config.toml
d_model = 256
head_dim = 128
vocab_size = 8192
norm_place = "pre"
rope_base = 10000.0
qk_norm = true
attn_scale = 0.114
tie_embeddings = false
init = "normal"
decay_fraction = 0.885
batch_tokens = [65536, 131072, 262144]
doc_mask = true
dataset = "wikipedia_en"
Each number is 500 + 40 x the weight over its row's rms, rounded and kept within 0 to 999. Layers, rows and columns count from 0. Numbers have three digits each. The size before them is the row's rms in percent of the matrix's.

# layer 4 MLP up, 704x256, rms 0.291, rows 437-573, columns 0-31
102:478497514482510562482489474590484459476508544463501486473454453418494436472490527435499492512502
092:547544486507539496522436539405570512490498455582478533551497448552483551470471531436492536510490
099:443524630488506413501527528499455458461501497516538478504478532506499441481467551499460491493492
090:547574524462514558484460557580500540525537510479551495473478527448577521475489571546484509533460
096:486569491510493441491514519522492502505502402497545489483535466553465566484429413580551500465442
103:464552577465547509474514559510553434526516438470511502461549529530454482564527515513467515447523
101:491499472428523568495541561550504515539535539463465501538490500492540454462480501484582554427547
098:506498479514435504499463541536538462566493436432489451501537485541462460490501434555495568483510
095:519464495476452517503477449517576535487478528463497530542437474433511441546557473467504518475501
101:463549453521572517538472410448547531441555521527434521523539539447419538507444429540445495509467
101:518550532525584478551493562583472490504503501504495402486495451491564528591540493562501557460516
102:521407542573492489493480454590505572531503435494492426493501464561505476569520468482484509465540
090:449557468495569494541494437549486543540508494594515393514466470521441560547505470510438531549469
104:548483531483466513518533489411490488513493465508538549517434463510449420509606528530501512461468
109:481497507426485417457479554504548467546524488524470519480531502555580585484427534566468501490451
094:442487512483547518447465494508502535464416485508485498513499480474458494453450463549475449525493
101:533498518494460534459505456541512465547532463466513509524453460505538480529495561506485529486567
107:563499521426440547471524516527535558503506514524470511441475476489448422469482555562425533491450
095:547549513492468526575466464509502470444517508536476499571464495427485529478494510505464475485513
094:527479504475489504568479440529513497493508435546486489446507516422487481513537445557499549472525
100:522450537465536491464467530527469522509533529477525456561506454544551558534409548475529464478497
102:538455510455443559458467446470497506491537478511498444495511526467502523515567515529516482481554
106:487489492577485557516560452514498496493481553519542499528521485452511412487439470439544548472453
091:495485519574487509532463507506527468559553540506463455466503542411468455535488515479472502511471
098:491488460512478492512450481462495622490490465538521474422521491489525543495570482451498449439550
095:475518485584507400474466474527451597601518517516458495467469523543576535512545558559468492506400
100:597506442540508471446492500603435447512428541541454432483462446529478479502446490531473510491490
102:531457544585480503492524490508568530485498519588536521471523502432439460498477512474522435522521
096:525535523504469571507463565480507476531482508520508481491484445512433508510523399590488462505484
107:478586522499521464566452534499497436505514467529460558543455531504483491519503447522544416517548
098:550545489477481517530482484488524472512509551502481446437497502537471508439493557495525531525461
100:521471435559489501551468473495517511536502484461498474577525505489521436463489484519476524485479
101:525444473537572529455487523494487494593542442493468478524500534464604500484440521488499482431548
110:542461514494486514499484475480571563472413521506498488510543495480505567515481573480482467545467
099:606496492495428457493487491516557476490434505555584400487501489431491524495465485516506460501506
104:500560461605503512534545520468520511511472510473481536538497555579480535520518387467454489456523
104:451577515452502549494554538555534426501502587452511499466480527504493500489483466546470463513623
101:566513483573498487531485507491561489530442487533537521579507558437599534459497506504496502503557
096:457531498492493471522501490499476521531526540442457551474497497464459538472521527443542461493491
098:505443464502476498535485549506457482512481449486496483498512507492489519562523464398530448602466
106:509453487588512480548516490556516436491610498547482494466447578429516502454505537450448539498491
108:445557436478480468539479508515466457543503465438449503509463575568466487493434509503571523473577
097:437528463482558451495521522471474476485503456567453516521415482507521480465563544486482481521507
101:511488472474531536541479528466549526471583550457593499521563483461517453471491467501512468485499
102:439450537506503480470442507439454464491577538541497514544469512502452501513514507496466506539489
094:516563491530521450561501510518496463551512536499476532357415447538457514410449563546531451528516
105:453484414497538496477507504560548529472494533461521495518533548405579531505500499565431497516520
092:461562462489513481520475476525461555531504476523508466506517525520481546513587547491515495546429
109:462550503433508534584470564577460429528538551536530498512445486440484476520446475524593439489496
097:529546485405494456558542455556549529517481468506496520507484502496457493487511474515541500494555
101:519490466531512533495462448535527569481525497503510460443543476497483485460452506453543518494533
096:538403525529460520515539537506504571524507503546518557514506526531554533619495412461524460541570
093:499457555537543479476477561488410484514426500502458532455577428462546569462435503537431498494485
100:425455494526505443478485569488489498451439510492552507497589533545499496476500464544562525499516
095:476550556500531484470479510510596457459539489541512493430508497506443550490561493457509520525514
093:464468503495543503500548460475531445547537597459429492536389464529499509526511495506517493484472
108:463574519466480498539506596544516533520512538559490492430415540516488526579456448523522452451523
103:469460535482468556498464525437484516488532608497502466474494490479504465434492460478505498417473
103:490549481477483511515522542512521506520474493520438457520492467505563537552428443525466472444550
092:512521486486510509465430619421517475502539519475514548556532512473494476472463524475535535502520
103:460533539598507495497434489481430567495493489487513526501532484530537484520471489517537464561442
102:606501514497447514532464509482489458527525489494458456629479510521505494446482540491473514475537
100:522431534431499530430473526567560506443487531582530469475494504503461523450489503493520468510477
091:489467476470517600450459524498532528503564492510531484512536471507506495475557548458503437419488
102:457529527476561502485559522518512533421502535486464496452552548446492477484459543507431537517500
097:533506553545445499509524518469534506501522455498495509535575534522464515511517478447516457607496
102:524535518444457568466464503537489534432529488484482524463545521472530419503562472463514508510512
093:474467518530480514435450494504542508512476475472498542534402447508469536521564531520463502471507
100:461477507533466515513486526469520527563476500511519482526498588526545518498509472517536534509524
091:568569507505516532525484504473460484492567535500487541523539570522492562525509591514529508515436
100:527533588485462567527474475475497499491507543552462615507471503482535488496501554501552427513458
098:561498516546389522481508518511488501537527527499480473528527497478521441405512542530512603486536
104:500561490508543502484476473513521547561569456521421493542497510538553512493433580509535464487480
091:418528523519505523528512501531562384516479489558538443549567461495435462569549498521466529545468
099:431528484519497503522479533489504538505578501475486477543491491451489523461501527557495507479447
103:517389460514494511511481549580465545493456518499472466462485589560503421552488454425485480517595
097:427525536444493508542482525480499549548530512527499493542492455513478466549538553471506443498476
099:483486490455501513481462497492507497474473524480540475526450487549461474441504492396584482566521
098:501526470560471511500561527470506522512470525561428489503483518488534480482503508528410606570502
092:528483517489503464493501561458509479469498462554489540525459552485491494583515450471528515472500
103:468531516537565437562509562476547539572512444506520494509421465518462448509516541486523470537442
105:496508561524500472493564476496583456511554496488482513463532441505524505488510511474449517479532
103:520518475493556539539499509597539484463524480466505512519526479447474520479462489436440455580479
107:611511503488518495495580478468515532470518583452435485504465482496475510512500442404583515501525
101:520465512504518451449506519496464517511431495502507488478517546447539466521512446501431437508485
097:426497523513531521495506494564512467460505497486496545436473475486541519511498546522545552451555
108:538471465541518478478544493503525489456547489504557486496503517490490476489488505459486438494479
092:524575513550517505504540558494533498509538465523485477441489514467485485464494495522434521541525
101:501551503437547505553523545511577478478474533482499476503541554448529511481503515493509512488548
096:531464443578486449565500514521429492541501553578477508551451440554521544497493528469480446508415
105:538480474479497508481507536487525479541475536506471532514531519541487510442501519594545496532461
101:422470513555507501475548506442553577523511537479539530538507478452483555517505491555531490450473
099:500434555576526549495535475544474507539504449503429436483469481569483507496486503544485490507492
106:548471475515544498493454500514548422467500521501549553528518492463525441468535444492511423478452
098:510472519471445439541534498539572539489507480533541525536556482463572442529573454494501504532480
109:498536507541418532406553570583510552550519524551480563460495479489499468509546590499458441477547
100:444485548510522513607460494447452512473453549447525538540451507517618520457491497464417496507500
098:475501475459542470541450560529506510398463501480512523509536514505488496523501489460477534511478
101:524500421502489467506454454544514512458479444571527571484507450466532481523475559415504562466488
106:519515549469502527413480573493476515444567451451552490488483483489491521479503499522480507445522
115:594433534536508498482488466532536543466553525471467546479586535532543489556534557538529498502481
100:481450469526539470464577516480509472461500512496529511417513494495527473412544501513490520446450
093:442469515518514526579524503505524555495434500452522521515466490480494480388496456611475527509545
102:524544558481562527503501525388463444493468493518568499565556469483467420553515556416540470570469
109:541525521479582546524476485453516528539516510495478449520437483495418544502480570512485542527477
096:446461533466438543430478456512529531468504516530462471489505474462515444538464499473476506488536
096:512567504411551569500414431454478536543453479537483516584447486551547621543508527545523400469549
094:497508477508560517469538552472494514561441556529494545527487412499444493484510549532540470439582
105:482526547508547558565522608486443533475487495509444610530508475448516547506464506517526527482524
101:514445562494502502505561461469538533517539467438456557500520551528468507476564500511509501462424
099:560449511495469510528515457517493463576441524433499515441542464367456506540559484495495503459568
101:551477497506560507529480536484533469500506484490420531507503472540495459426477593555538493419451
100:520582534498469453509458513488614588498537399495509453445428504408500519449495529487530518482522
095:573495520492467391557548541501464535513530574526556544576474528504472457418514512550585514464523
099:564468449549502562522537498432527448457528520456503428518482452501518569545556537549463466438447
090:473493515559499547523434500464561524515517532441455441498487495527598494447522563401490545534501
099:578547416497459475512483429471421500513484483454483535459531478539544518564570540428514503549425
106:557506519549540564513427450500501502558523493530516488471553468503470500504511447517509525527535
103:492469493533496554505465416540516541475485465533494508447466481512496463530499494549493552524503
097:497476474468506516472545482495544563487498479572458485471472460538501476515529494581466489513497
095:482556550489443517511440501534521499484501560504472543463513534429468568493495560502440500492476
100:503508527518501482460551578547453536466521446442504482509487473486560541509523462520472549496471
089:468517499434505501470520481489511482572496494545537542423511517514559493505531521514429569451514
107:475500480557435518474439552494483507516572469514476554539542573513487473442487476480506424489459
090:541543521530555522520505510522449509561542537510507498479480468513469432495463539518447590470492
088:485479577449476572538519504505499513493441508453430548568469549593513565534576525477486474511476
104:472468604498447484567521509491427539428543527475422559490504540443562475573515562543462474484529
101:565514455505495518529595545568546490504535567492489474494562582452533507510565515489506491518493
106:425411481486489521491510518525546525510473429501449500454511469432495510465521496452470495468470
107:528477531564526584525569525438514448488515507510481439491514430472448535505509477531528583472572
104:514494457465495506502462449501556485480500457474542553530481395472532484499487475547479497507505
096:529532473558580529567410395451522446539470465468492498483530521466495502460522423508616573459551
096:502435488480471550450488521539484457522509497496607575485509516471464483485564515543400495500487
105:582549467546448519483486557504460543535517519611513468592540452483508532532472532563442495538534
108:528455492488486452512444561510552489568465499526439513464496476412539508502483532535552481554561
103:470519578508563534437503460547491527465488556508495558498473506599488509429509517496562526500465
101:562406511465566523431544531519502427520537509514505463464534518472538442447519451431454508527468
# layer 4 MLP down (transposed), 704x256, rms 0.616, rows 437-573, columns 0-31
099:499497420475554486478419490465520544466560552425472567471434526474542584548459526494518498480460
099:460444472547523479486455441508557473532487482513490427518481466454529513525494481502472563431512
102:431502473517505518544505495452479546479497443453442480513493457525575553524505497454496554482465
090:507473504457471478470509505511482430462461551516436511567524468445513585543487461513553552487461
093:556455491522509492443476456498451439432514466497523581490561513446442550454505593522511562434476
102:422522485492536497530478459560490498533491467509486560455497481476509448467559551506543491411604
103:521485455473456527514475459467545539496491556428527547504495505505470474526447551552546489525510
099:480477424504594510512489506448474384470553497527455429518478455517482521449445511501571558524526
099:508475544462512473528448536548490472531477494477467463439446477499498523482513528530531533415514
103:534530507491481572469492509467496566469396539544527474490495498531485524473531470553441494520521
092:541564514529556541449527499569425490503477523430536486434458482525561503497479537483593412476520
099:483516486496523528475579538581513493436453469501498489561531554459514548492497509457547592515462
100:530434430535487510442442473515528495469463474495544609513468532450563539568456556547420519500452
104:541460524490508515470468494502527516503466505552491565549480438459459459469562397537510453508455
106:506472534518478497475547528538459474515421514505480519544523470455489515510501505495451457527493
097:576455492519460465574532537601497498487501521494505553456433485546564467541511482509490555437439
096:531580569551542537501464415499425501491507578548548500515471429537481471436488537479534479450511
105:548350508474440539475525464493496577498516454550555524458505445463508436512549537506461463465495
098:545512475429542521442545441464542532543448579508485492536500592501581451487447486508496522519488
102:586462574506477507457513506497480449510507503477528480511537551509559451551468500524450453446522
101:534476475495567549430526499516451513401522461429546420507486501485515495528447488480475431470492
099:449504515468489578438466581555504461513452542419501478535493482506540518461516507535509535438499
100:451539510536448541535502576524471534461476481498472543531473449607526478499467491422556540469517
093:490564519390533507566552491474468453511478461522526421543529500486441545509545499507514527531405
098:499525448541472430538567491434529565569455509448541520537466500497519541503570507501545528520507
096:536571500521520524429530435467482495462512530481462531467523441472493491535542483491510579563604
106:541491448505494479529480463527449532436508469553468490494416512527443464547502543537516513433559
100:509500511514559500542531419507581554463494543511423476459506492529458478547455473561499453448449
098:489477497500426508488503413502498481545505467552453481508476511457445522562487477531478552465504
112:495488537539525496494499559486489514488590499534489567491554486483547463475462489467489453473453
099:429567610489537506521557511471493473508489501516413597494544517544490484532487469507500516517542
099:533454472532482505552507568541527434455481541519529497501536491439541477521457507554476461466435
100:489465526535529512473573514466482482489490503458463468403524479529552451472492546467472482482460
103:581442501506501484530452526500483508457477494430504455477576530533465468477517486552465574482427
096:439452464568417465565497500472485463507535403490456486511465560498593477559412597473489558532518
096:448536472449440456485494529449576502543467483476465601476502500534484446511507444525542513536550
102:523454549503547462502500500463406491476493436533494454490531489525551503577496415522432582462464
104:512547570471528553484491454463508560495500475464430489531481535524561565441509514463496551539528
101:493501571507440554477500467508490543500436478558533478506477497545534415501554539562493479506511
097:570493561473502483541519489530516531440475490514530497469507463410516568523491562449456504532454
101:500529480537484529455533490440456448465504463504611485488533510513461529539426534535515470457543
105:487581528546452523520503564513470567448481543458405485474487452473549506481429495502568513547443
101:529502489527503460525488521543581501512452548374499529484410446520459432478569496473460466509410
094:486413469467569515532448508461500494452523535566536456464502497488555510513464502515486432468502
097:512594422538542459500456566488505487549503461487483544509466545518498479466560506484503507487500
094:466410541523478479554509471481437528486582527455508475507538525498496474441487427608538459584445
106:504500488514555459510477465531598519499420493538516483518592500527538504435472556511364434500531
093:467503502540489503491476428510519531465522486494451458524497554492513508457485513485532582502528
107:453521534541527473493417544557555436548489479500521485460484503477508490509574465479506538485502
096:521448531499492476563572532513499503525474553479487546508511473575446522517455437563547454472523
098:471495446526535527430519513594510472526459476442463475438446495489563511551422484550476506471504
095:521433502495542519492527582520558493432558446518495474449517448483459515499460553531447523486539
098:512503521518573533509584501471535472539491451507478472486526547468536544485536510552461542465543
097:518515417498473528493563527498497455508444546511435450474569494498446531534480537535440476442561
093:482588490551425548523500588553441473499448509454492511549503548471464531556493475463511487505544
100:482570560485547524496505539523381418562443477502474443463500476485480534430511459528481561445569
104:524467532472495491518500399505486545421466532489476489523557498518432467479566493462533430537541
100:450500493508509432521400518447440529468466539460460566469514471491516562513512498498542513524468
104:533548464586575528482504529463483487457512605526493490536490474548560514478486492450532457475401
093:580525482582539454452504483526536499497515470506512562515552551464503495525474450559527462479449
105:549485495524471537548544460547437435483477537526505529443534563449466535474541526463441544501459
102:536525469530512464445525449507518409513437465501494444460521475512542560536529498520528517547471
100:472510427505442453517591487474492488542488510490518462546498448476471595443450509480510446489428
096:507515436532470534358488532536493487464516514473519522488499532464460569541456514485521445446508
104:509467496457572516517533484440556452475530514508549471497473495436487472569485484474501474525525
104:542554451544513488451465538559472410568507474514529444471529536507498476564524502512527510498411
100:419552508485526515523458531533484506455575497490424529557545507477498496484538459501537550574477
101:527649449483556465522484493492487539490482482538524469539590535497542525514499533432544509478456
100:516475536490473474478473459552493540529494402517490530474485486481476514469540475501449515499446
091:444514464481487473518504485510549492522524495429579525481455566543497456494471529578508452502523
100:541490490552483540496559475478483512547457430585462502535519551496418531504612463527448542538479
094:452543443499443492568527535449539554505504434578500483489474522530461430515527441421506492442544
100:451550485532530451479457579469537549524552463494477520519564481447509515474419550493477461481538
096:559607571519520519536573503462542524519517445589477584536564510478411509521561507494536545456479
107:437539502449462458525520505411506523560484513495486522461509487578452529378537477464522517444514
105:454497527525550480512463543478413486530500602529448492484459536471516465443457483552429516435481
102:456545491456504511516415468513505582479499520452440492525520445559487502479520517419464484527473
103:479546490559482566436487462485496489487487483538460477502491472436491406475575424436515562445468
094:507541499531506478481538477590458478494503457515512441496533452536486483513521471557470470490510
098:491490468520473478425483491507475521510519512467497502414485551517452410463480496521478568497477
106:575466536553522486502491510567531464538539497501431549521505516461482477500450526507530494469488
103:502563544480505377565473446488509497505515497507515451501396437444560548498477445474500571483562
099:499419510568506536447433543509501464499565472514498499509580511479514430469494561551495519428485
099:539484549523577486555533500565537573492509523582562471490499443545422560539529508536455547517544
103:477483501524471465408499493486426539544454521480497500539544501530578494467533503442465484506497
102:418560481483487526495571565426482461488517451464474458545491446495412416458545470444482520427524
107:528506455487505505619516515522507494436518402533495537523470490532451484476485495460465561460546
095:516505516502514459538522537492529460443493515534540516551501495490449523511475436481553485525532
095:518571506521384492471444526416477592449527525584544463389491496417515468571476541512457498493488
099:436479457494484469512495477416492565507524537491501473485527498489520479577445486515403505558493
099:474552526442493552570516500499486465554480470476448445491502455609498518484462507450433565523480
102:442464555526448482414504541521536456507495445411513481503487448451439511566558457514546497537539
102:414536493512516477513492411556527444473491578476543498545522450490537488576561416548541444560417
098:490470508451437492508481570491478440437460508426425473428551505486518472515553498505435454474509
099:545498581497503538479477544493439471511515473535447436519576593505510465581544567535509495556502
101:498476502564473441514493469503560520514502601539483502521503502469526476454482553475438494516507
097:474539521481553556458511545450495485456475446528547467492564474531544462498507472506485562497562
102:492548518501527475473406533485469489469484497514521552503536528558525495529426503514486528468525
106:484479446428469547458537477462467532431567520489474469437523548536474534554461493513536502508563
097:554468492460522532597498505531505509553465524482515472475532511536495551514547555502506555433487
105:534421436461584448458451436531544448525497515537517501529453562471484554484460482592541468505445
102:481557478543471530528545505447490493445485562410528518501565445515489487398528476429538443547465
095:517470420439473534442505543507499557514521458520435563471502482418551515515493557493461509500480
104:527496488479482530470528474545436456471524416522467568442515461531473504529468513467476477488474
105:493481466521564599500550449478529475487471501493497426548480525448482477478508518511553398510510
099:589464495516493556514522509445473476493414528524466545471500495500568514544559470429436550470499
098:438431440466519468584523483475514525515486508473391469537503517446506451455503462536473535548522
097:518513523513499528475449523505443526518455503540476435465484399526476482489527547479550521497509
099:459444409458519589496472570475536524463469498546483465544472469443567516546440542466481509509595
099:490501471517482472515443502582487499469511536491488562560416566491515471469438530519495515544477
103:447609526555479527545545519543519515559483553504488568516482559448521486526415419513493500489530
099:508474596565410463557459519483488524502483506529515481549590497463470527440541486432507461530563
095:395457481493482591485498578508534530472471439506492509487442574509492522565453519551522492457458
098:452548535472533474575563424506583512443501530492462528571502434540506482532499519500471474468476
100:522533531528498480557455445499485534462527501525520441473545528487537556518517430489494453515578
095:586531549525494461511522532531486524483500453533547555502528527428458510541515468522511536483523
098:448518458440520502520504529536465558462482493577491433495441436456489476546518400553524474436486
105:524477489439445541539477474551473502402522541502590549545492462479475530523489466568506509486493
100:478500494473498484547453513439496536500501508550511456516425444437482487536471502512531529506524
094:494545458498470482496594499563494468530534508543581532492517534492492499492476529483477578484518
102:495491559595486459536473471383487476515548503527535462424491498478494532517484495511499523428459
098:456574477508530477504549503484597473538475605473498457540513489563535523559535555523497491516564
092:517547436470482542525482501488511483554518487514485594452445499485505448465481458459496593547499
103:486564488500488619426504576512542513516503479543492479482502479532485453482548554552497477505496
092:441472498625542440462516512500494434504478424482511400501517492527495496557503496448490475500552
089:514512525465508535413475524494545499530490461420507421545533516528501474480478532474564551517457
103:505454475507528491501604409508496467480524538541492543564503500488565492472509551500555513501491
104:494507473484460477552583505433441518501499560545443544497524528454539495477553470531489497469425
098:573470459459500464451562504476487498524613493513487513514510521529447483509571515558488485459483
108:520479521480493441564543480476513487491478450573518456443471484466478462550516548542533514460497
104:546555563545535456464495420495547498557505450441477463461521490523541492432571467477512502512487
102:535524543493560523543578470514463476498430538470509480578477518448454501504475517514461511453544
098:451431521547515419488530511480442481478485401516543435565459466526516528512492514475582480493525
097:540516462541489461498543527499514484548501510476445504462560509530505485543496513516494505444528
100:487520505527466577473513532494465464505473501517478474494485477525467485453475575489528393504553
104:495506497504519420497439510490551524472442477481517537535531464530462506454514522475528503539471
103:485452492494516538550560557531429456537448517510566467545553507439486549578474556426487500519514
# layer 4 MLP gate, 704x256, rms 0.249, rows 438-574, columns 0-31
091:475506491440485514469527521453477482478535536545453516481494537469466511568513409455460541491442
098:472502486537512510452454527480529456485430497517504518468411539442444515494445494490531421480477
096:506474480503500462502504500460598470494493461536488417502538534438524512514573545546507522605518
094:437491516398563491471472518492495542500456515516529508459485528488479486521534485488495450557491
098:475505387566515469524504474472553579511483441522443507516518575507486525480516506460498532533509
107:493567566518502446493504526504480477482410550514500541454559477551521476505556513519502470520444
093:492551472544485475561428488502550459588505517544436450457499465546504479493533457580484577496483
103:450571437507446469506522523512529504494501557509509525553642555440532450501513524566452541451463
102:479477441459441534509522487422464555528535504498546389563499464514454510525487454465448501481510
084:532430535539469432459493585496446514436491538511607551553526529443444520437473531462495478570444
100:457451508550482520543477486467533518556545491515501536421563484582469490473532480514494430481509
096:533458528464463494445491511510485504556494479550492501492452477504463584529464457531453493541448
108:530430437482493522508476592433515477542557511445474520475519503504531404518486522438446459468508
103:488552538496528518546454564607484487511453406465517397460478513437475476535499452461509555477492
092:555538420400499472446507546486535454430489508425432583486471459481435622523530501499522547566488
106:488547480448522538471445469455473531625553425504466501476494498471525438575551500529461494441474
102:522556474481548458487475479457534537516451476537504468501484539508476517557457440498475477523561
096:490531521533529600543511482446496438515435557506539556481491528545586492522453511475557452510572
094:506499526455465526411523501542429506497447440466496515507551509503482511559590439553520497489526
096:492474512481478547535547471555571476449553583498476487436462570413479470524471416517482475560523
106:522497524488441538504461450514439496528465474499497478447538458508493537570557433505493483605559
107:470464524484491451468484496508453460526519519522473538453486483514520457476565464536513537509475
096:548501475539502458467544520551522478470549539489412516460478457442548531557537431541512479487481
098:473490520522539487449459535507461518469503494554522501530499481581457457557493519540436525504466
101:503439555448475556485571484482600553503513488520482530546505484523527483488534492467539457481510
102:505506605474494561516533550485481473529475534522498576469444543559488418542547525508580483445545
103:457528488485465487480501457494495494509461478478535524511474435501546512544471466478538484484463
101:500497486519484516561459493465520478469504458505504504491571501579544522543504485543435536488529
110:522483431499545536513546521472513526500548507485463572492558501500469454498496485477502559535515
102:551403389469442534490512507520461487505525428408502474429473510501502518560529514520415497536447
097:500474500544474529552427508444487519508518496525465534487541487518484466497530456522461531500499
098:463495547502498445515488472508510569472491572534534503493552546534493554438596546495487419478499
105:538487551513484487479540530486517527513427497540451524564473448569485551515538479442535514503554
098:516467540390567518474492527485506468481455506491484529512555508508540489506546507439511419490467
108:429522459511505514529530501498517473503504446475510489446548503464455512507497471503463490456526
099:539535537532524565534532517546524459486475454447531511509575525491503503519538446483524453442608
104:549446545520469498515453487534543523516539503559440499533480572518490530464484501452501513466568
096:534480476437492487504558498491515486541522526505500508441479529474466546523465487464529464504529
099:536497486496565485531448561554495542499554489490547536583530503482421454571495485468502498448516
106:541439478446463519527500479512523466503554524525510482527447519515491497537452488532567488540456
103:540525466471518529536442442518506508551517456482484552526533462525522471520499492501492454572524
096:441452509506486550487491505461543529498409456516427418542493515505470471454465501522519543481523
099:431488522514558514501540531488444567474514563516379519510435531519527513510559512566500524474516
095:497539506466497466486476513567532495601482497458508467546502379506469506532485531492410530477474
096:545509498550534508501504467449551551513540418536516522501491563477517507547502479418477540468547
096:448543502433532544445511442533505467489443492526511568529504503489535521521487528565425541488504
098:387513462543575501480503518484510470477451513504482508497543516493514494449536493543578537505488
099:475426488501479516483613489451514489493474559448493505493476460542571529488519477549492500505430
098:437468489417489499510435507446557511535498561482518491516433518437563414516529523429496463504502
096:514438573518486438508463514509523498527540495521471551593449538466513455446541548443491489574517
097:536546440523493491515542464517505431463451513485511506446526578535380525509616479491506558477544
101:507450556464480526558519481530478520553472450461585502466485517535426501533492499439458542553470
101:519514531512527544459533421502447485505497526426428485524570468455423570533567513476419476474510
092:535560458498448500590538492533538447480552531505425448540589492440435562453490471508433497412525
099:425501494392570519372476484525495518572536573513475517530467543573462512534490487490501564494435
112:514533459417499472451448506403493424484528513528480478531484449457450488496537500524540454448506
102:465556563438492503507523533536505465566469514537489518544463460550430519477467481535517557446496
103:511456538523480493543468463455486429564441467524480543532538534498472481522524507471484506615476
101:495497528438506500581510556461583556509500499490492413552484516489530538530534441523498490550491
102:476470528553537520472550500454513534538504493485411560511562459419521547476521570522509475418487
096:495553463504470478512560510496490568531526421514448479520462500459581505472496562574461474455547
098:531549562506499492430481538435505466444521498523501518515551428473519421517591553536507473422548
097:399480471471431543480585457461572518492465528527492468526476508523460542484520477522494527518481
105:583524516543450474418494541466498522539557477473468512481506482591525442543508484531463438475473
101:474505469513535542510497485528603496491480510541470481505515503519479558453582494500522494560508
097:454514488443503413513503476535544487510484399510558521520478513463497497550430497505493456476493
096:525576504522496471465525532479528453576428480463522476539494533488484523537592563642543470510519
100:423453428520552501538553555491434504562589433486500536557505551535504519514481490540537501454511
095:505493472490467475603539552458447499549541566494531478555496524461492472596521457497467518530537
100:545537482507521450542440517528491540533535481557480496519527513488460467540467341484442454529482
098:487499503484467495462579498484498451514482470515471501537461517534481557528462477511500458517468
103:533546538462448576516496498462519473526490514432455487485524543521472496572463431498531538482526
098:501536519539496473569524499498498516485572502592540537589517466545447417516584491592419533475462
101:470471556497460574492468535464422542489561482531526519478426500489477478488430523503536544488499
101:493398477548564505442492514493495558506460461559534497499480503524479435509401461525507537514518
100:513492491535508548485462481500437444408464470483497429516517466494566475457531550453515556483496
103:453514549474478524532508476514513516418447463493489457506534534503470540524507526495502573526522
100:516487492436503509533449436532440537541482422498482494509428513500472441509504456555492544485536
100:516483515504531513550513494491556548461488416481530565566542454489455477523503554497461486539490
098:507442482522455510544427489471481504607510486491519425538472523494486537490547454583432467486450
106:488516490522462467470536396464489529465515547545534515517511518519523515474529490489468544415502
100:493442516511453477490529548486573563439526504437508499508471516489507497454529412494497525510570
102:540438470528540496490536517507521475512464494532496495495471429528488471545546495408486482488493
103:522539441501478522485517543427493568514486519536572525457532514592489549539548550472444433588502
100:505564509498494592527508531514492503488500479550476455517525534416523486464452453518497451522417
108:530395510500524489506507515505501505522485513556469453503482466539510522418496454501512512414501
094:482530581517508544411593552465521469507451502582438482484494511522460531516493485449506511503451
103:480511496477489508564493527533436537513536464488495453521510423509518552503489566578498536455516
100:530503464571549495455523562469527512561455465503462452572448518459484533479502496546477525515463
105:510509438493443587483508495533510514500582523450466445545459458473494499593526498464527469501494
105:451515498460488424575479505486473506547475458518483523498501535522477423564490500397432405501584
097:462547528399497456504528455511485498494459522440559483573522536522427483573498525534515552472458
099:485483450488474488463542525466500514454437484494449461521488453510538523537546572503530524432513
103:427457451505528511490552543506495542495536476447512542532414482500462560480511517492437498509484
105:495503478498418497528438515521525502501466517472553414520425433501473563582525468475476499421519
095:437440586597415468445502481522553520614539493463507473493515547513476461471500482518570520538535
103:496548538503496523522470497528465506543440561485527600568587543469542522523502452504406538518558
104:566484507514543508499493475464557448542480489454451523553520455498452532509544463475468507488453
099:534478508534519594526542570437489496530486565479561524487535540521540511446507456544488505454532
111:510474469520522485437472485586515567412524477456470487479513567546514520522505569494500442505508
101:490521501464534512481411509524479479482455503550518478497422539527446525498484484547469489494550
094:596536501508545475537523577473502463496502592492471544480470454469533517440533544555498526556466
103:484572503472460575402466513505491475477439466469479505521463499466483480483443492467482530488554
105:468449518417474510530532488466588398467472508555517506468467471569455606505499449524542530468403
100:500591536514514548553590537502497511553464414526465505497539494502530577477518435478473512546513
099:537508516445503502554472486472518481480437453520438457479490475459507509487517504542570484470528
094:449509535447442440500459533450545496534575526544534471545430468483554563546486552495484519474474
099:521484463445510524494493623481499472465466463435474528578447470500501463518555487508507514513554
098:486432418511549444518546498514453487568563450512503454433422455551519478532552488501495521445540
101:496476448555561514517502464531502519532444454459524503520527489463473529488478505509530506496412
105:558554483495488437517486537511513453484518531594435535515440505521501540565532527468488490480470
096:523523491425491522514509434549522510460486494509481445504457536436481505556481492496497548477468
099:539436496538526550420524510565468551508538444450443503578510565587427532570497495431470468522502
098:585409562509435496498504502483488508505543527563513485458577557453462552485482539524459497538480
090:507492441486492408438462499516439467414422520517567443457507432541452491526469511517445413492489
101:572487569462503497503485556454429473542470437505522488485434462438520543532516461526559512493479
103:472553519484457512504486478486523491494427527546472441448510552440456572573484436560470490494533
100:459506532507544464528474493528446538510525486546546490527482458477483552439531515532532542538493
098:506577394496493479474563588457487554571492506498528474454510473501481482556498535544417524489507
101:461452499504557471483448469504490506474477459482487510513525521536506493481547418416519520517503
098:536428453463435536506488495544524524499487550513524489500502521484465457505509551472517564542544
098:433516462507437467439485551507405434562550532496516426507496430574598510551547502589498527567524
109:500455499498501474523454504476539489479439502520543503540496500551468573485496428482507497564483
096:480476483537458423435493494460541509525512507445496469532437610446583472504547500508486514489543
097:528464422548444553422484514372510492522537529519505493514498516538500523509465489566498527482552
101:540488484526471461466472499487510491409576496474490569513429454530509492520482531510438422482466
099:488513447480512422525518562481508498494527537523493546577564588526506486538572453488459481442479
111:469482515509486558576487491521522541523475516471509463496548474489514483541498504455564464529571
106:507498515542497590487512481528491472515524512554520523527515544549427576472516566560477508407453
102:550513528545565471494493433571493540519521538502469445520479527544479525520484534525525492563505
099:592540583540484524563537508539523551520543444508536414541555582564454521515451444545592534537520
105:521463527509484488503526555480467461512540455511518469499459505525491547463447542495490469468536
108:507528524466469558462451518501577446508502496465493536481560581557472433470486557525490481501524
101:518516462531518530412481470497520438477496542415466488513565509490496524483508481536499528479515
099:496554484487473518573520505415465486487540492597480472571580480480548506454531535475430494394614
102:500450542545497518438507563416521520539558462501519474502496459495526556586526488460544455530473
107:497451472499511461530520469500530510509516457432495524548504445524592515449511396507514518455474